Weights of a small transformer language model.
Size: 4 heads of 64, vocabulary 2048, 12M parameters.
Architecture: normalized queries and keys, value embeddings, learned residual scales.
Training: 664M tokens, 5659 steps.
Each number is 128 + 24 x the weight over its row's rms, rounded and kept within 0 to 255. Layers, rows and columns count from 0. Numbers have three digits each. The size before them is the row's rms in percent of the matrix's.

# layer 2 MLP up, 1024x256, rms 0.123, rows 549-570, columns 192-255
109:145163180110155118083126109146115107126150147129116162112151125131152148144132122111104128118124112131075160154108113126106114157142142150102099126136130154148110151133104137110116117127131109
100:173156169171110107087111156157162127141171162116144131139150125094096173128180140136118111108138101127114144124098102110117101100091151155167118122113116142160133126138123118114134133136107111
099:120099171128117137112120179138141149160117127135083132096104161156105145116148145122102158132112149129145117133133123139114103104124104125123119130121183159090174132096106154112141116130126097
104:153163114147112127101101101119137084135119122077158149146116088182081104124164120134076155121133151119109126099170137187102124147115142074108141135128132081098128158096131126175110143110093094
102:108183131132112122105118127106121104184079154156119085114137087135123146109150149118119094132146130090086098116147150123115095162134127152148161132162165119136155110119140133157088145131128124
115:127115099118145140111120145147109147097107153113110124167151129097154111167177115114138102092138158098160135099127154100176113182152122137155129143136151123172191149123129147123156118125147135
097:183092116082120135106143105075146133118122136165171127108123159106107112107109140102133129145107113108152124184132109110064110091111131103140142097161124124144167133100151118112120101091151117
100:119127101104098099104103083120139130091127139132125108172129151116095132152149103108110126164147109137102120137095127146124100129127117177101152090134077139163094165147111092154120144138135127
097:146080146087138109093133149089177095109114138105123098087151130041133145110159183158113127128111102115098150158115114108089127117150113101160120110127128129105140131114144111092079145134150146
107:155133117115149111090119116144151135087086178104109179163122160119151123123140119150171080084122117127155147086127115175092158142132104124113154118094184141144149159135101158108129103081146138
101:093152156133131135136112140131131133155151156166128131135123144134146107089151131131099107125095135098201172146103096137123182168135134149087138125108134114112139119129153147194140122113124154
095:091116146091123136128131104161119141137106141102161153130075134142175135123096124147125128136102143109142090140085102127119150114154148126150107142122143135201170127108160110094128103103106083
097:146104119134151127095131135138073167108115158172125112124123116148142168126111114102111124079124096117153124164133089130130126177098128119142143112144121126132123103096139175163133106097132129
110:163143097117111152123128172146116157116139158097096125163122114127180144133147126137108100144157123101179127087132139131153137110119140110109138116121103079135168098122123119170155162102097116
102:114142126157127110082125118117145124144153120119125088120129163125122127129115118112096110132150146134107134138111115086124113109094112140116132112136159113113146063114106150088115123110086129
095:127108149132126159083128128109181109148117153110166138141098174139102070125094120139112129095125166120114105138181118152133098151138112104114116107106194146122106137109126120135152157098159130
101:140165175164120134128160112129106152169113078117155128134126135098133149107158131155071082118132122180122137133114095120098079113126118145129172106124134110121155104126136127160133121084058158
094:119096127150072102121103104122080141141173138135118094139143090153102186126123156102139106074110122136113170132129124109128136089128138135139113142168081110123102174127177106120148144182118107
098:121111136105128159137080142132117123087110154127105162117152119122147090110153067140151107132122146137120106140117117149134153117133076135127123147095104123162154127132123122154122100116116136
103:147146126116138154116127138142116162110115124133124087104128100168138078155143146117180173147102137085137129140135120178136154140125123097135121177119152117069125179121159131098164121127092078
104:155101136115123135144144107127171109094157122148134112120159131101100121121178155127131119108124113100116091101126099106136072183142092123093109149126123122097155149102169154136140127159139107
090:143158109166145124133125097121146176118114084136137098123126171141115121119129108125142149157088116113146116096119127136133139127149117133095084099119092118150123124090138135132176096141140063
# layer 2 MLP down (transposed), 1024x256, rms 0.0629, rows 549-569, columns 192-255
106:127162163086137113124098095089151131071116108132121123113143141129110114156143131142152185131117120096130129169137125159100101117141115128091131163115165106129094122108117106127108110153134128
097:138156112118160123138154123167126109143102154107131159134145119101138110142094151135136144109143169123131125117158091138164075131127110148163162162130083151120122145105141149165118157113096126
104:131105131174140154151142042143133163149096153136115154149107137098125143109107136129149137104113169111140095144153124179180093152122129134123088148146118147130178119125137125134097133153121140
105:123148140118136139115111115163110129158152126105076138105107126144140089151163090177162162146121124126097144094127132097119093163125126146154136163126126119123126064121101162131135161094124138
100:118128136152121096120131071124158133091149100143138121138110091141148121126171160127148083109158125095150113128112113151132142138121182087132110124144134072103097149149117076135172100159170084
120:163120136113159176159117153171117132178099108106134113149133111154160122143157149154142133105133116152102099114119112096132127111086111117136124139156135132132135093103180102051121149121139125
096:113098095162125174153103168118117148134096124140137120151143100133155148148139140138140144117103126150138134105143138106085169120126113135129134163133131145122180099100117106121129117126139186
095:134138142096129125162105121144135147153112145132116161160177126131140145163172118133122132170157116140146122118109092152124114151147137155098174116118149109097106103137122133112147189116158112
095:076094115150085125131122114135158123147113134177131130122136103137158116143155073131151057170155102181144141119158148122120102140145134160141132090133149106124125154088093154145088170116109122
105:131107098134137111142132165194118130112151109132096134132135123127092171128104128180126137114190113129150147135125132167089169107161100138125137148151147108158146114108148118093118119150108149
099:115138100110093165170122127142163156105100092094149160147131140164093076156137185141125113132145144143149130128123173133136122139103159129112096153132156134115055120100154126134132129097150154
097:155150134141146143132119119117120110182085111123144121134124077143160123127143151107147096153119156140133111103144146083127138099120156099165134133127158114106102087144141116103097126112102164
097:117191128123137112087092105122121114162144174106107105134179141151139097128099165145115125165108171131129100125118119112139083123159155129173170099132136116140164063119098166095132122110112132
106:100132122119164135109107138149110117124149113135126143103142120103094164129154109136152124117164137145137162130130164118144114132091150123163154123158102086135148126183100113138098121154117150
101:156112175132147091116143137174101139148099184159162106081148117124152138130133197123109163123109161139106114123134136161124135099110110103157137097077150155129142152098122120142139106143183122
100:150148129163138142095063096131122100126150101155138091137108107131151112134154155103101149132138131123128107143151144142105114127109167133126091110095111122132140159141133143145124128121136145
097:125144136087159131135164115151150148100145127112143110088100150111125147144138157117132139141093118114125108137075137082158159173154154138136090140121134131148095166161099109175135154151134138
097:114125124100130155150095197120118095107108110135109129141102115109149124155110115139110122135126128107095094155118171117114054117120127136139111127085141127120192156141115131092120133157151113
095:147106143158157114138144155156079117099158130110144113137146111117158112106126164112121074068161115118089121127130162102128137160116118115108108167169134155112149105134146085138137117103138123
108:111135131124141096101112077120151139156090180113133137105161135104121148116131146140147159115140117141126127096086086163089124135093116077125077147135180095132078093106146161135125190101146129
102:094146122141180100110149162146089109095123183123125143146137148144129121085097105159115144098111131149156117131137162129095125097125143129147128131155126089109117137082147138165160091114098129